config = dict(
    n_kv_head=8,
    norm='rmsnorm',
    init_std_qkv=0.0392,
    init_std_o=0.00693,
)
Each number is 200 + 30 x the weight over its row's rms, rounded and kept within 0 to 999. Layers, rows and columns count from 0. The size before them is the row's rms in percent of the matrix's.

# layer 6 attention value, 256x256, rms 0.0383, rows 43-65, columns 64-127
107,221,174,195,188,233,273,205,216,155,190,241,191,201,229,166,228,208,210,230,172,224,160,212,193,247,147,212,160,208,222,158,134,197,207,160,208,259,223,258,215,210,131,185,169,185,225,161,247,214,173,181,247,142,207,223,186,215,165,259,215,233,222,249,217
105,143,247,217,248,228,185,174,245,218,188,212,237,176,232,199,198,150,186,227,181,182,165,210,178,200,237,215,206,207,191,188,210,184,239,163,208,203,231,205,206,238,241,241,177,186,240,177,254,179,212,188,184,149,223,185,211,242,176,226,206,168,199,194,162
108,201,167,229,234,201,215,177,209,185,235,180,178,234,254,189,238,230,215,220,260,204,207,174,237,177,160,219,183,213,197,228,222,238,225,234,231,137,261,134,205,186,197,213,134,168,259,238,183,198,236,247,206,168,240,205,209,204,206,190,224,203,178,184,141
104,155,171,206,238,178,137,131,253,229,204,203,204,258,235,181,148,200,173,189,209,194,246,218,235,161,279,161,214,238,219,152,183,208,214,183,215,170,267,213,204,141,229,236,140,190,231,207,230,217,258,281,156,221,175,191,181,220,219,216,175,183,224,195,167
110,155,166,222,209,160,166,191,211,212,210,201,159,205,233,221,157,149,208,180,185,209,215,256,186,212,234,147,183,174,172,184,135,151,224,226,189,256,258,165,228,221,272,244,186,210,259,167,219,215,182,205,214,181,203,206,186,194,246,185,166,222,181,203,206
111,144,259,162,175,226,219,201,241,180,188,202,181,180,205,210,165,201,229,206,149,197,220,173,198,226,138,248,193,217,243,202,290,189,190,196,254,215,205,202,174,227,190,178,200,163,194,169,203,223,183,225,196,177,155,224,202,217,231,220,218,150,202,210,187
115,118,160,195,191,219,147,183,137,182,181,139,183,205,186,238,173,243,192,211,210,243,175,185,202,184,246,215,229,227,197,149,136,161,193,246,161,201,148,171,227,161,208,186,243,205,234,187,190,208,206,192,158,184,193,152,150,207,231,189,193,190,209,183,192
103,240,188,267,178,210,202,211,235,159,152,217,199,153,178,171,173,205,219,211,189,232,215,213,168,225,165,140,191,226,260,192,197,211,223,238,172,171,235,205,188,203,196,209,193,195,194,225,127,204,213,225,240,233,201,251,236,176,213,196,212,225,207,222,249
104,117,162,202,193,167,161,168,166,189,181,229,188,153,201,200,257,175,239,191,207,206,210,232,241,191,192,179,176,208,193,191,256,223,242,202,198,161,216,232,121,198,224,241,171,188,212,182,202,221,178,182,213,231,230,208,242,247,186,242,140,261,200,192,174
106,211,249,229,180,110,149,173,181,196,236,207,156,202,119,209,133,163,224,213,234,256,214,212,209,224,189,225,227,210,205,233,216,208,170,205,163,200,182,191,162,224,169,164,222,224,153,182,153,161,151,197,258,160,230,163,229,224,201,161,244,176,180,173,183
111,134,192,247,156,153,163,227,199,241,198,208,211,229,222,213,234,241,201,175,228,187,203,174,203,217,204,237,218,190,163,181,147,182,198,213,160,190,189,187,233,166,253,190,239,208,219,154,235,212,253,174,174,224,203,223,204,146,183,198,208,198,166,163,258
104,206,174,200,217,248,244,177,235,198,248,194,160,191,124,165,254,186,180,193,170,169,236,251,155,194,178,232,173,192,277,197,261,201,180,237,196,208,151,194,178,192,228,143,179,171,215,213,209,202,230,182,271,237,217,203,228,142,175,195,167,176,200,211,182
098,205,202,204,167,232,220,199,199,173,258,212,215,195,235,249,160,277,198,241,233,185,222,242,225,178,180,150,210,211,250,162,221,227,211,192,165,156,222,189,249,218,231,175,173,153,214,234,241,186,194,194,185,211,199,217,117,216,207,174,154,146,163,172,240
101,176,189,213,187,220,167,184,235,173,202,141,186,223,219,250,203,208,209,261,175,166,145,200,176,209,165,202,217,220,179,216,208,188,269,190,224,221,215,209,223,188,238,239,232,189,184,194,220,193,238,171,207,175,149,172,176,201,157,179,187,192,209,160,255
098,130,196,181,196,181,121,206,167,202,189,196,149,207,197,216,254,173,184,205,229,233,220,199,191,211,216,157,163,191,248,214,193,191,225,223,202,163,174,155,147,199,180,215,183,197,185,236,181,188,186,196,161,216,157,192,282,189,168,243,206,203,223,167,200
108,214,186,184,200,189,221,211,262,194,202,185,164,187,231,218,231,195,208,233,231,206,243,232,189,241,199,170,218,223,141,141,185,191,200,160,155,175,200,195,246,169,216,193,227,186,224,236,202,186,240,166,228,248,165,217,182,154,242,189,241,158,195,160,149
108,183,154,159,215,174,206,208,197,225,218,224,229,164,192,241,214,198,143,175,192,158,205,198,213,147,172,166,186,183,221,213,162,190,215,241,161,240,228,192,222,231,204,223,185,236,205,138,235,172,254,177,243,207,231,185,197,208,186,198,160,221,181,211,182
108,253,183,164,185,151,199,236,226,147,224,178,182,200,232,203,201,216,242,250,196,200,179,182,266,212,146,186,182,218,177,191,268,233,206,162,198,255,202,226,217,210,173,206,198,209,153,151,215,218,178,219,192,200,173,198,172,177,219,220,201,212,232,231,158
109,166,227,233,170,145,196,211,173,242,228,186,195,160,202,204,197,186,190,154,234,211,269,183,232,197,207,140,271,157,201,187,186,249,212,228,230,228,218,216,263,237,240,237,210,169,166,232,204,215,268,152,146,258,216,200,212,168,257,249,229,189,203,189,162
107,161,208,223,196,152,183,209,229,177,181,238,200,210,189,155,189,170,215,230,191,189,238,226,169,219,227,178,171,263,260,250,173,162,138,191,177,208,149,166,190,185,204,163,173,201,260,207,210,184,173,240,209,157,172,200,299,257,140,237,197,233,171,274,174
106,215,208,213,176,191,208,140,246,201,170,184,249,189,207,207,170,139,212,162,204,157,209,165,214,149,184,223,207,211,238,200,195,152,221,198,231,188,169,168,222,206,214,183,178,228,216,250,185,168,235,185,254,282,189,185,176,152,183,183,144,182,215,244,180
125,237,195,202,219,236,165,204,224,151,172,207,176,186,119,184,193,194,163,190,153,236,214,228,182,188,172,264,247,219,236,182,256,186,193,183,199,221,182,181,216,261,168,164,241,200,216,194,174,179,222,151,182,167,193,198,216,204,206,194,150,185,215,152,179
099,175,208,207,234,190,222,216,225,198,256,186,167,218,156,158,131,190,211,251,227,217,194,189,210,222,184,196,197,216,152,204,185,220,155,154,196,178,194,199,188,206,195,181,196,192,245,143,209,168,270,246,204,196,194,216,181,178,200,150,164,215,214,216,193
# layer 6 attention output (transposed), 256x256, rms 0.0823, rows 43-64, columns 64-127
103,235,230,187,200,151,207,181,204,230,234,254,230,185,179,186,189,241,178,185,198,177,187,219,226,175,233,218,204,225,241,167,205,222,169,198,166,208,188,200,206,221,176,234,214,199,211,222,189,183,221,144,254,221,182,228,212,213,244,179,239,279,221,242,190
106,193,183,181,230,152,226,187,143,150,193,156,184,193,173,259,167,168,154,239,246,214,199,246,190,240,186,181,180,167,174,177,194,226,195,240,179,177,147,146,189,223,207,164,219,229,173,193,179,245,159,241,194,199,203,214,235,194,205,182,211,172,221,185,155
103,246,204,145,214,214,214,245,164,179,201,189,220,191,191,231,213,164,168,210,236,171,189,198,158,231,193,136,230,138,179,211,201,211,212,200,187,216,140,216,159,173,206,192,190,185,179,132,219,180,249,206,219,192,205,217,235,213,209,170,156,128,211,168,169
100,241,203,181,229,178,166,204,139,145,115,215,211,219,201,201,177,209,280,204,229,191,257,218,174,244,220,219,169,158,192,174,237,206,186,205,217,193,241,204,239,249,202,166,178,200,208,215,213,230,226,226,201,220,186,218,207,164,230,189,219,270,206,164,233
108,165,220,186,199,230,245,232,188,205,139,200,198,206,209,210,240,175,218,195,171,201,196,215,218,191,216,183,259,237,193,230,230,210,218,190,165,224,192,202,188,181,188,145,183,220,180,197,305,234,234,242,219,206,192,186,179,211,237,236,223,181,211,200,179
105,221,176,165,204,192,204,156,227,231,199,229,231,142,189,173,211,207,213,218,217,198,133,193,249,208,212,237,197,192,241,234,185,166,200,217,167,234,205,179,236,215,198,232,224,212,166,168,164,187,224,214,278,283,224,162,232,246,195,219,177,193,153,213,211
108,229,171,181,201,210,206,245,269,201,171,159,278,219,229,190,150,210,213,188,176,196,170,187,199,215,199,164,165,235,184,208,207,232,159,246,191,168,195,138,190,188,189,177,169,196,157,232,188,187,232,164,257,205,221,215,236,160,194,253,222,168,230,173,212
103,160,213,166,220,198,161,244,220,245,208,217,201,222,241,151,218,201,159,169,168,201,234,169,221,191,236,204,272,246,199,241,219,192,227,165,203,221,202,154,180,255,214,187,202,181,222,175,175,218,178,221,145,175,213,162,190,176,250,154,191,169,255,189,210
103,222,205,228,213,230,252,188,223,235,186,150,171,247,190,220,202,258,161,174,198,250,193,217,235,229,223,228,200,198,174,258,189,196,260,230,203,221,166,279,232,194,256,208,181,179,205,172,198,193,211,143,238,196,212,247,156,188,226,140,190,229,198,198,182
103,209,182,177,123,199,152,132,249,190,200,201,131,202,214,229,241,168,184,250,205,199,205,149,194,185,180,224,209,196,181,245,181,158,238,151,218,197,211,242,189,198,180,181,199,202,206,221,175,222,211,180,189,159,200,211,220,175,224,209,228,148,204,174,185
106,168,177,171,177,194,189,187,205,169,102,210,206,183,208,230,198,215,215,169,210,192,243,224,178,242,203,250,220,225,244,202,244,245,218,208,212,150,177,244,187,184,237,193,135,225,182,224,205,206,230,169,184,156,173,168,221,178,128,258,207,215,216,204,203
101,162,201,240,196,248,207,185,199,176,228,267,218,158,219,230,182,225,187,212,206,200,195,215,219,199,214,189,212,211,181,185,170,193,181,255,212,225,215,233,231,107,181,232,195,234,165,181,182,203,176,152,140,187,201,173,187,211,212,192,207,202,143,175,183
099,181,218,227,165,231,201,199,121,219,212,204,165,173,193,211,193,199,151,217,200,200,202,268,199,178,177,181,167,212,195,231,238,169,164,232,181,213,208,212,170,186,203,200,207,231,130,205,223,215,196,220,177,208,171,221,211,196,192,216,243,264,194,168,166
098,203,168,233,234,217,147,121,182,235,211,224,183,137,209,164,199,191,149,196,193,149,200,185,207,151,191,225,181,206,237,176,234,208,196,206,181,245,216,208,206,178,220,191,226,221,155,260,180,204,190,220,192,220,183,198,223,189,193,195,189,213,190,227,166
097,217,208,167,168,183,218,232,212,171,203,195,166,189,211,197,136,188,186,186,194,177,199,156,208,192,232,208,157,193,250,215,205,172,222,185,186,216,160,291,200,178,186,187,214,189,232,214,237,221,183,192,199,205,204,151,203,122,168,201,192,236,191,209,191
103,162,243,251,171,215,202,223,179,176,216,168,214,222,220,186,192,209,182,191,209,142,246,188,254,245,207,270,231,213,183,176,211,184,201,164,183,184,231,194,233,189,242,202,196,221,174,190,167,165,163,204,152,146,168,199,183,244,235,183,195,251,212,193,203
108,245,150,245,212,161,207,186,211,112,161,184,222,200,132,222,237,198,166,224,168,224,211,247,181,210,211,197,235,159,232,177,182,192,227,207,260,208,214,219,163,205,219,262,210,219,183,205,239,245,189,155,198,207,236,145,168,164,249,200,224,144,250,231,220
101,254,170,162,215,234,170,158,209,289,239,254,212,197,221,189,251,230,180,156,243,197,171,215,223,155,215,173,239,176,194,194,231,197,262,213,228,150,220,213,185,231,186,236,241,173,179,183,223,250,218,196,208,150,224,215,137,242,188,136,171,175,188,229,178
110,124,141,167,199,221,245,148,125,210,146,178,167,215,253,248,190,215,182,192,197,220,200,210,181,169,194,168,171,201,229,212,221,174,214,178,238,173,212,217,183,194,211,131,181,171,176,194,214,204,199,224,225,220,183,241,203,178,198,221,212,187,213,227,198
104,179,243,194,227,216,239,178,229,220,279,175,177,214,174,208,199,273,208,204,143,184,194,180,159,197,193,214,216,196,163,248,173,250,246,157,175,240,161,182,234,205,200,186,164,194,232,240,212,199,228,186,185,194,197,212,202,209,225,207,184,169,184,197,222
102,238,161,134,231,188,233,239,180,157,189,197,268,183,268,174,190,220,156,191,221,188,230,253,273,240,201,188,195,214,166,194,272,240,183,147,202,217,214,198,187,206,160,183,288,204,198,203,206,183,190,198,184,207,227,158,192,153,149,258,220,150,181,254,219
111,226,208,175,191,226,173,209,205,158,207,239,246,158,160,198,204,239,210,193,169,212,172,208,205,183,137,218,144,148,232,171,263,169,205,214,184,231,207,234,185,222,147,183,270,189,148,219,225,169,198,181,208,163,190,180,201,165,169,256,209,212,149,220,185
# layer 6 attention query, 256x256, rms 0.04, rows 64-95, columns 64-127
089,219,252,185,210,243,207,245,248,181,189,157,204,163,171,202,245,213,176,180,243,198,167,275,148,146,225,192,199,205,159,207,211,236,195,206,201,194,209,204,227,196,185,165,187,228,175,168,204,194,198,224,175,276,197,189,248,238,132,211,232,210,196,212,195
083,189,159,170,202,186,193,171,230,204,180,232,231,214,230,220,211,169,267,232,186,194,244,191,202,239,284,255,186,191,192,186,222,134,181,159,231,239,217,209,170,209,199,154,188,192,204,183,243,200,236,191,214,206,231,188,172,170,190,207,207,184,183,207,248
075,200,177,228,219,175,187,195,237,167,170,208,239,129,238,178,223,198,235,187,203,205,257,192,194,235,214,194,114,225,199,177,210,153,169,162,177,232,213,205,235,233,189,233,195,219,195,145,183,176,217,195,199,184,207,194,205,208,164,196,258,195,206,140,263
078,198,193,195,200,144,234,209,184,183,177,212,164,186,189,187,215,207,176,182,185,229,196,196,252,201,208,142,271,195,223,148,205,155,159,200,225,203,174,201,212,185,199,240,228,161,258,218,238,241,210,182,225,207,204,207,180,189,246,154,157,192,183,164,141
072,156,230,262,218,182,207,242,186,169,180,211,225,227,187,160,183,180,126,147,191,228,230,200,261,208,209,180,245,191,207,189,223,192,217,211,230,176,197,175,205,220,200,205,206,180,186,193,223,207,227,209,254,230,214,218,171,208,227,176,217,261,194,208,192
073,226,180,158,170,203,196,275,196,207,230,262,181,229,223,198,215,231,202,163,184,230,141,219,205,182,184,181,237,146,254,213,224,202,196,230,178,177,188,211,165,154,209,190,197,156,156,204,256,245,265,235,132,154,218,237,183,212,223,144,202,191,196,225,191
085,190,206,228,198,215,218,221,206,201,204,191,170,197,149,177,206,182,207,159,197,206,205,203,228,202,205,154,206,237,194,197,268,170,165,182,194,189,199,173,128,181,155,224,211,232,238,189,236,242,201,184,226,196,189,233,134,218,301,193,213,235,160,233,197
080,174,219,195,154,173,229,220,185,192,229,278,141,189,209,193,235,196,169,150,221,190,167,192,151,192,202,139,168,221,230,147,243,224,168,196,191,165,171,203,186,198,220,186,190,129,236,244,232,222,206,250,197,116,177,239,145,234,257,199,203,250,195,208,164
075,186,201,221,214,226,189,220,185,205,210,194,168,222,177,176,197,162,212,141,220,227,183,195,250,250,198,203,267,198,160,192,230,196,204,234,209,227,190,184,167,132,210,165,159,244,162,185,197,168,210,179,226,210,150,183,177,230,263,158,202,240,214,203,139
083,174,261,154,141,195,207,217,190,146,241,214,188,183,197,202,221,218,174,159,184,179,150,266,192,199,153,175,251,194,231,225,169,179,145,270,188,220,158,191,225,149,197,262,196,164,218,229,219,188,181,161,157,213,222,215,204,221,246,188,176,214,171,222,202
082,200,181,211,191,156,213,210,153,178,213,211,206,207,184,178,210,242,185,189,176,169,234,200,247,211,170,170,199,174,199,190,190,176,175,169,225,230,215,252,202,258,197,227,262,178,213,217,174,196,183,246,223,212,232,215,193,203,163,199,191,219,234,224,190
085,250,199,181,238,229,220,259,179,211,198,214,171,237,238,190,196,222,203,229,214,173,192,225,215,226,183,210,204,198,235,185,215,227,240,187,202,185,224,273,193,234,232,124,209,216,184,171,188,204,248,242,189,235,244,222,215,132,137,260,197,193,204,202,200
097,206,218,152,265,121,206,198,159,197,217,204,178,217,197,212,221,169,194,237,200,193,210,206,257,258,228,266,247,192,182,192,305,197,274,223,218,184,173,218,221,264,151,195,267,196,239,227,221,237,201,189,185,175,241,228,169,187,185,181,237,239,192,191,224
108,198,170,199,184,145,243,193,194,185,202,193,184,207,243,212,217,183,238,205,184,251,232,230,154,216,189,252,198,197,208,206,235,220,226,203,192,134,189,183,182,208,201,194,238,193,192,165,184,169,275,196,175,242,202,199,219,168,200,169,228,211,190,169,189
097,179,237,204,159,158,234,201,198,189,235,204,160,232,234,194,231,174,196,221,175,201,181,177,177,165,146,205,223,188,190,173,207,209,150,251,182,138,161,171,232,214,243,231,208,184,189,218,156,207,181,224,170,190,145,187,211,225,284,197,235,222,173,164,218
098,243,204,168,237,226,231,224,172,199,202,170,204,201,238,219,172,223,196,215,204,158,250,242,173,159,218,196,150,195,204,176,187,226,199,205,167,178,228,166,164,219,218,136,167,218,214,166,156,181,222,246,221,237,238,171,230,197,212,226,225,163,207,191,206
113,208,188,193,197,224,223,220,200,259,257,161,195,214,199,187,246,148,227,237,233,270,178,221,195,160,269,206,234,189,193,206,159,202,234,241,183,131,202,195,230,155,141,223,173,229,259,172,191,237,174,195,235,189,215,195,254,220,192,192,189,255,210,198,186
106,193,217,208,165,204,199,243,222,222,151,217,241,207,236,191,188,184,248,188,204,244,209,200,209,190,219,224,209,189,198,227,175,157,198,160,165,257,216,212,220,161,232,232,202,179,221,202,198,190,220,222,210,181,156,208,164,256,123,188,195,169,182,233,217
104,204,158,194,212,183,173,220,224,163,228,156,183,211,189,204,245,207,181,241,218,214,237,180,206,212,206,228,211,195,158,172,182,228,254,201,220,198,213,192,191,275,165,165,250,248,237,203,156,135,201,191,190,235,195,226,202,241,225,210,180,139,165,212,231
117,190,179,212,183,213,202,187,194,186,181,170,233,231,214,155,248,206,166,226,165,205,237,260,240,172,185,225,222,228,237,205,208,215,216,187,246,166,223,190,232,230,199,184,203,184,194,145,236,219,202,197,261,235,207,158,205,159,146,163,212,169,154,149,185
102,145,193,226,155,239,215,214,181,201,244,217,241,181,176,210,219,216,267,234,202,252,204,193,178,226,215,185,179,200,221,164,217,207,179,176,157,178,197,177,152,234,202,235,178,201,199,242,145,156,222,176,214,192,218,180,193,230,233,165,219,190,144,219,206
119,141,207,171,154,161,196,174,233,209,224,162,165,169,129,196,188,197,240,240,183,205,183,163,207,237,226,192,153,183,166,181,188,223,191,198,170,161,199,195,179,206,213,178,213,233,165,221,194,162,211,207,203,206,213,253,193,244,169,219,133,201,208,184,261
106,195,184,200,218,212,243,234,175,228,186,159,213,200,194,181,211,238,258,262,218,196,164,143,170,230,243,209,244,241,207,216,134,227,161,206,179,182,197,235,255,164,176,194,212,210,263,241,196,192,167,147,179,190,229,145,197,192,203,220,231,200,197,234,226
110,189,248,191,238,212,146,189,176,171,248,240,233,183,215,221,126,220,227,189,267,163,200,173,220,249,148,187,185,197,192,201,222,197,184,237,140,262,173,242,250,157,174,211,199,260,217,198,210,178,195,230,181,217,264,172,249,214,192,173,137,207,129,216,175
117,216,240,231,173,136,181,205,182,192,207,235,188,216,201,248,196,205,162,189,231,140,247,177,220,222,185,202,200,245,231,215,224,160,147,186,233,161,197,164,238,230,204,182,216,258,216,141,206,216,190,199,144,222,216,200,230,186,163,208,212,205,247,219,227
113,204,198,187,229,210,184,238,189,191,169,111,209,192,188,169,163,166,201,159,204,179,185,220,151,198,206,251,219,186,265,227,224,193,263,130,201,199,158,225,192,161,171,215,197,176,192,190,182,223,152,183,200,203,193,234,237,164,191,207,196,235,222,203,175
119,208,210,188,243,164,247,243,165,200,207,207,207,287,215,227,221,129,257,239,217,198,283,239,252,203,224,197,175,255,192,217,220,193,170,171,212,191,216,200,222,239,223,200,182,213,200,174,171,197,167,209,173,202,191,221,195,211,180,260,181,145,172,220,200
124,209,180,174,233,190,205,220,191,179,184,219,178,172,234,224,199,174,222,218,167,214,223,181,235,237,254,193,243,212,170,185,195,197,202,227,239,238,254,223,152,240,219,185,164,147,220,189,160,176,204,208,190,242,204,190,189,150,215,223,249,194,155,181,196
106,184,213,171,197,177,233,185,225,152,149,232,204,194,193,213,267,196,232,194,201,149,218,131,269,245,230,190,207,189,190,233,220,204,188,161,241,205,193,210,189,261,200,217,155,189,181,176,164,215,232,175,227,244,238,170,173,211,197,216,191,127,255,210,196
111,173,229,195,197,239,229,191,117,200,178,200,225,170,163,210,184,200,266,237,211,198,210,181,224,151,217,142,188,182,202,187,236,192,199,190,225,225,260,230,177,152,181,159,196,136,231,223,141,182,140,192,148,200,180,220,176,178,228,169,225,244,191,206,195
107,239,224,157,241,270,216,183,228,189,209,224,161,188,172,153,253,187,210,212,181,211,209,194,195,179,184,170,187,171,199,172,231,178,162,215,188,214,218,205,187,169,187,227,234,228,175,237,246,177,224,236,233,277,210,212,116,198,205,202,162,206,171,173,160
111,210,242,211,170,237,174,240,188,188,228,212,190,223,187,183,213,181,210,193,168,204,182,234,184,199,162,235,175,214,161,160,221,242,231,250,188,195,179,213,204,174,204,185,246,202,154,202,265,219,192,165,194,213,168,181,195,227,190,241,189,230,147,193,148
# layer 6 attention key, 256x256, rms 0.0412, rows 64-95, columns 64-127
077,197,237,142,264,206,223,219,169,189,189,203,209,189,196,240,173,200,192,210,224,193,229,149,183,241,222,226,289,227,206,166,167,224,188,195,195,132,230,200,180,224,250,241,184,197,189,215,233,157,167,247,224,152,216,228,208,211,227,225,176,209,154,231,181
079,196,182,201,199,224,210,208,231,212,221,164,208,211,185,199,216,217,239,210,190,211,200,171,171,158,184,214,170,228,192,216,235,253,246,222,185,192,161,190,210,213,181,150,213,200,163,195,215,174,251,163,185,216,201,188,178,187,240,241,218,179,156,143,186
080,219,194,224,199,205,198,228,218,201,260,231,183,198,226,185,224,235,180,165,196,201,155,243,166,214,200,204,186,213,304,209,265,195,158,189,221,160,194,184,124,177,188,163,224,133,189,213,166,138,199,230,200,237,246,224,180,176,200,274,243,210,177,196,190
076,234,201,183,209,162,157,219,204,196,181,148,211,195,214,222,170,143,185,239,169,234,219,149,212,195,212,189,194,171,184,231,171,201,205,221,207,231,240,182,164,175,212,166,214,230,159,188,226,172,188,159,181,185,179,233,158,217,144,194,190,233,242,247,237
081,221,223,167,226,270,196,224,224,203,238,180,197,223,183,252,219,218,203,224,232,215,189,173,226,154,215,200,143,215,234,193,178,178,213,201,175,255,232,149,215,136,198,198,231,222,246,224,188,223,133,191,156,142,146,258,224,242,188,169,204,206,245,220,183
075,154,181,204,184,261,212,210,191,250,153,196,214,227,211,217,208,199,210,268,230,209,214,249,215,244,219,150,163,126,169,171,224,193,207,165,187,224,187,196,266,164,201,201,198,195,214,230,221,184,181,165,164,176,212,236,158,203,200,155,185,238,194,211,172
097,224,223,210,175,168,178,209,203,123,184,234,230,161,212,193,161,208,205,199,195,231,188,178,217,173,158,261,249,179,221,222,205,186,201,283,246,204,191,171,201,195,211,240,246,152,172,143,206,208,198,164,224,206,203,205,244,180,177,196,202,211,251,205,225
077,156,234,206,162,193,107,241,196,208,204,200,194,182,206,225,159,218,199,262,156,220,215,156,252,208,215,241,228,199,198,202,192,197,224,154,228,248,220,209,265,215,153,209,193,213,203,152,194,271,149,208,169,201,208,180,206,248,194,242,194,210,233,203,180
094,160,235,144,211,169,213,209,187,179,198,203,188,152,184,194,217,173,216,229,244,220,178,185,212,192,194,217,181,191,167,232,195,210,191,179,196,218,187,170,193,221,169,241,217,210,181,220,164,196,202,208,197,201,181,241,230,156,186,206,222,159,206,221,197
076,236,198,162,208,269,206,228,253,223,219,211,242,182,196,145,184,180,217,250,136,235,149,240,204,200,176,233,178,228,221,192,222,208,182,234,220,225,199,184,179,135,206,196,268,185,261,145,182,197,137,206,190,130,176,254,259,175,158,239,148,177,213,233,189
086,214,160,182,180,217,202,186,206,214,199,261,226,178,171,194,166,158,184,251,218,163,172,227,194,215,211,232,185,143,175,163,237,235,199,239,230,229,200,197,185,200,238,205,218,199,196,225,246,271,147,162,231,172,220,197,232,261,208,192,202,200,198,165,202
091,184,153,178,193,163,174,164,161,217,166,206,168,190,149,232,188,173,204,163,201,182,233,193,184,245,235,152,161,192,181,227,211,232,182,191,211,167,190,217,222,208,180,152,149,205,168,206,192,254,197,242,245,182,207,220,159,224,214,227,170,187,186,178,225
094,218,201,189,179,257,208,188,184,173,205,188,208,231,202,175,211,204,134,209,200,233,193,127,184,189,252,165,202,182,223,200,197,214,176,169,198,193,235,245,191,201,193,181,210,183,203,194,200,215,231,254,239,184,212,207,175,181,200,210,137,168,172,215,206
095,207,204,136,240,267,174,176,185,187,190,221,169,205,208,242,178,196,214,210,176,229,269,284,221,215,161,204,190,146,211,202,211,192,194,223,194,193,165,194,234,195,211,176,132,243,192,242,237,247,198,245,234,199,226,261,150,186,208,191,208,187,199,171,226
107,162,158,150,192,125,207,211,196,212,219,227,183,207,168,187,214,192,263,206,182,191,225,244,227,240,211,216,179,175,167,203,213,222,187,188,241,247,207,223,221,204,259,185,167,224,174,198,220,229,167,239,232,208,206,192,222,211,203,203,194,167,185,178,237
096,180,219,239,249,197,248,263,209,213,213,236,217,216,225,207,211,173,228,186,203,181,218,240,211,213,201,226,170,192,209,190,224,219,247,229,187,214,199,200,247,183,272,201,222,230,217,167,230,221,166,214,215,186,175,136,191,189,211,234,243,207,152,182,211
105,191,151,223,212,221,115,236,212,236,179,198,208,160,225,183,210,206,171,195,166,218,176,243,230,211,233,217,227,206,145,204,190,152,217,209,176,207,207,213,167,260,194,194,208,262,190,202,177,235,135,241,239,183,211,236,195,175,192,163,142,262,210,178,228
105,157,177,256,234,251,208,230,183,193,252,192,187,219,208,155,234,229,195,237,212,230,214,202,205,178,175,230,189,196,167,261,213,175,227,253,216,203,147,169,166,192,207,255,167,200,256,196,183,195,210,180,191,187,161,206,210,154,175,176,238,207,181,234,200
102,258,227,199,170,207,156,216,164,150,227,187,188,206,198,155,230,195,178,188,237,182,136,239,176,208,199,233,198,196,229,216,206,247,179,185,231,191,167,207,172,207,195,177,192,263,205,181,226,161,194,249,183,183,167,176,181,262,214,253,215,195,241,219,205
117,236,223,206,166,204,235,211,200,228,159,207,239,265,177,200,202,213,212,203,269,261,246,207,223,205,162,236,208,240,235,214,196,132,189,206,187,196,180,162,175,225,185,223,203,202,187,176,189,195,250,194,214,225,209,247,195,105,221,210,205,200,184,203,232
101,198,221,226,225,213,217,210,200,147,189,236,226,167,215,205,201,221,202,157,217,194,192,204,229,180,157,156,169,224,227,225,190,209,241,156,195,151,202,168,213,179,192,125,194,190,189,225,204,158,207,196,233,189,211,177,196,107,186,171,186,220,214,202,184
115,148,197,170,241,178,205,210,191,179,181,181,182,209,158,181,209,226,198,212,233,152,216,221,204,173,226,178,163,227,152,247,133,175,188,224,192,206,183,221,189,197,250,192,223,166,200,206,248,250,197,216,213,139,230,169,175,215,168,205,168,149,226,191,163
103,205,189,207,205,206,194,208,194,192,246,191,171,196,232,213,182,175,232,199,220,173,213,208,184,155,227,134,204,220,231,174,206,184,210,230,203,228,167,243,208,219,227,168,227,187,203,176,212,209,221,234,238,240,181,175,186,184,199,222,149,190,192,192,229
109,167,147,225,236,205,237,189,223,245,226,224,214,181,210,222,224,213,190,182,183,213,192,151,242,193,186,170,148,180,245,252,184,250,238,216,198,242,206,222,192,231,166,201,214,176,187,209,158,219,223,190,232,207,221,204,206,207,144,212,234,183,195,198,231
115,195,262,221,155,220,190,216,181,195,219,165,166,186,208,256,210,198,185,210,215,230,267,224,216,169,241,163,184,122,198,215,188,242,168,207,143,166,135,217,187,168,194,199,175,185,148,152,202,250,224,189,149,208,164,164,155,184,166,199,172,159,237,200,179
117,201,168,177,169,201,208,233,142,205,230,217,209,247,214,153,166,174,192,202,197,151,206,207,193,170,182,194,216,220,196,183,216,216,229,186,196,186,224,198,196,207,196,174,170,184,225,176,181,226,255,156,186,261,166,206,153,173,227,222,210,235,215,218,200
111,181,234,180,146,184,186,176,179,190,204,177,243,216,202,200,202,203,218,167,193,220,280,152,212,177,224,202,214,196,180,253,189,197,154,225,253,190,211,196,249,143,169,234,145,221,226,205,208,211,192,211,233,223,209,190,220,254,178,253,179,223,177,147,205
112,198,173,230,180,104,208,214,204,240,177,218,226,186,196,208,205,199,203,213,242,169,155,218,217,179,139,223,192,205,235,171,210,152,181,201,187,184,141,179,198,194,178,157,202,202,193,160,229,184,203,170,246,264,179,210,198,173,220,231,257,156,146,190,168
108,175,199,212,172,185,165,166,210,193,200,230,150,162,205,223,220,217,223,219,226,143,245,232,246,154,211,224,234,177,156,184,247,256,167,200,198,204,223,236,232,247,131,181,205,149,200,205,220,224,181,155,226,175,231,179,181,162,214,226,169,213,175,151,209
107,241,219,197,145,180,191,200,213,219,229,156,199,170,203,213,200,224,262,155,169,238,217,176,220,229,203,215,150,218,186,254,192,200,192,259,195,167,173,233,246,162,211,198,205,183,181,214,209,203,166,192,187,234,183,162,204,239,250,221,214,224,173,191,208
105,234,195,233,176,265,223,179,194,193,209,214,181,120,191,231,208,211,218,187,206,214,187,204,241,174,179,208,158,203,216,207,161,192,193,221,210,218,227,195,232,155,152,224,191,207,183,231,201,184,160,230,192,210,165,189,171,198,190,185,201,176,173,237,187
111,184,221,112,191,204,200,152,239,212,196,201,221,221,201,246,219,244,178,247,242,210,207,246,215,200,180,193,249,200,183,171,213,275,183,212,225,218,234,179,210,205,171,188,219,225,177,180,215,181,251,220,223,187,185,230,169,205,201,195,216,219,170,232,231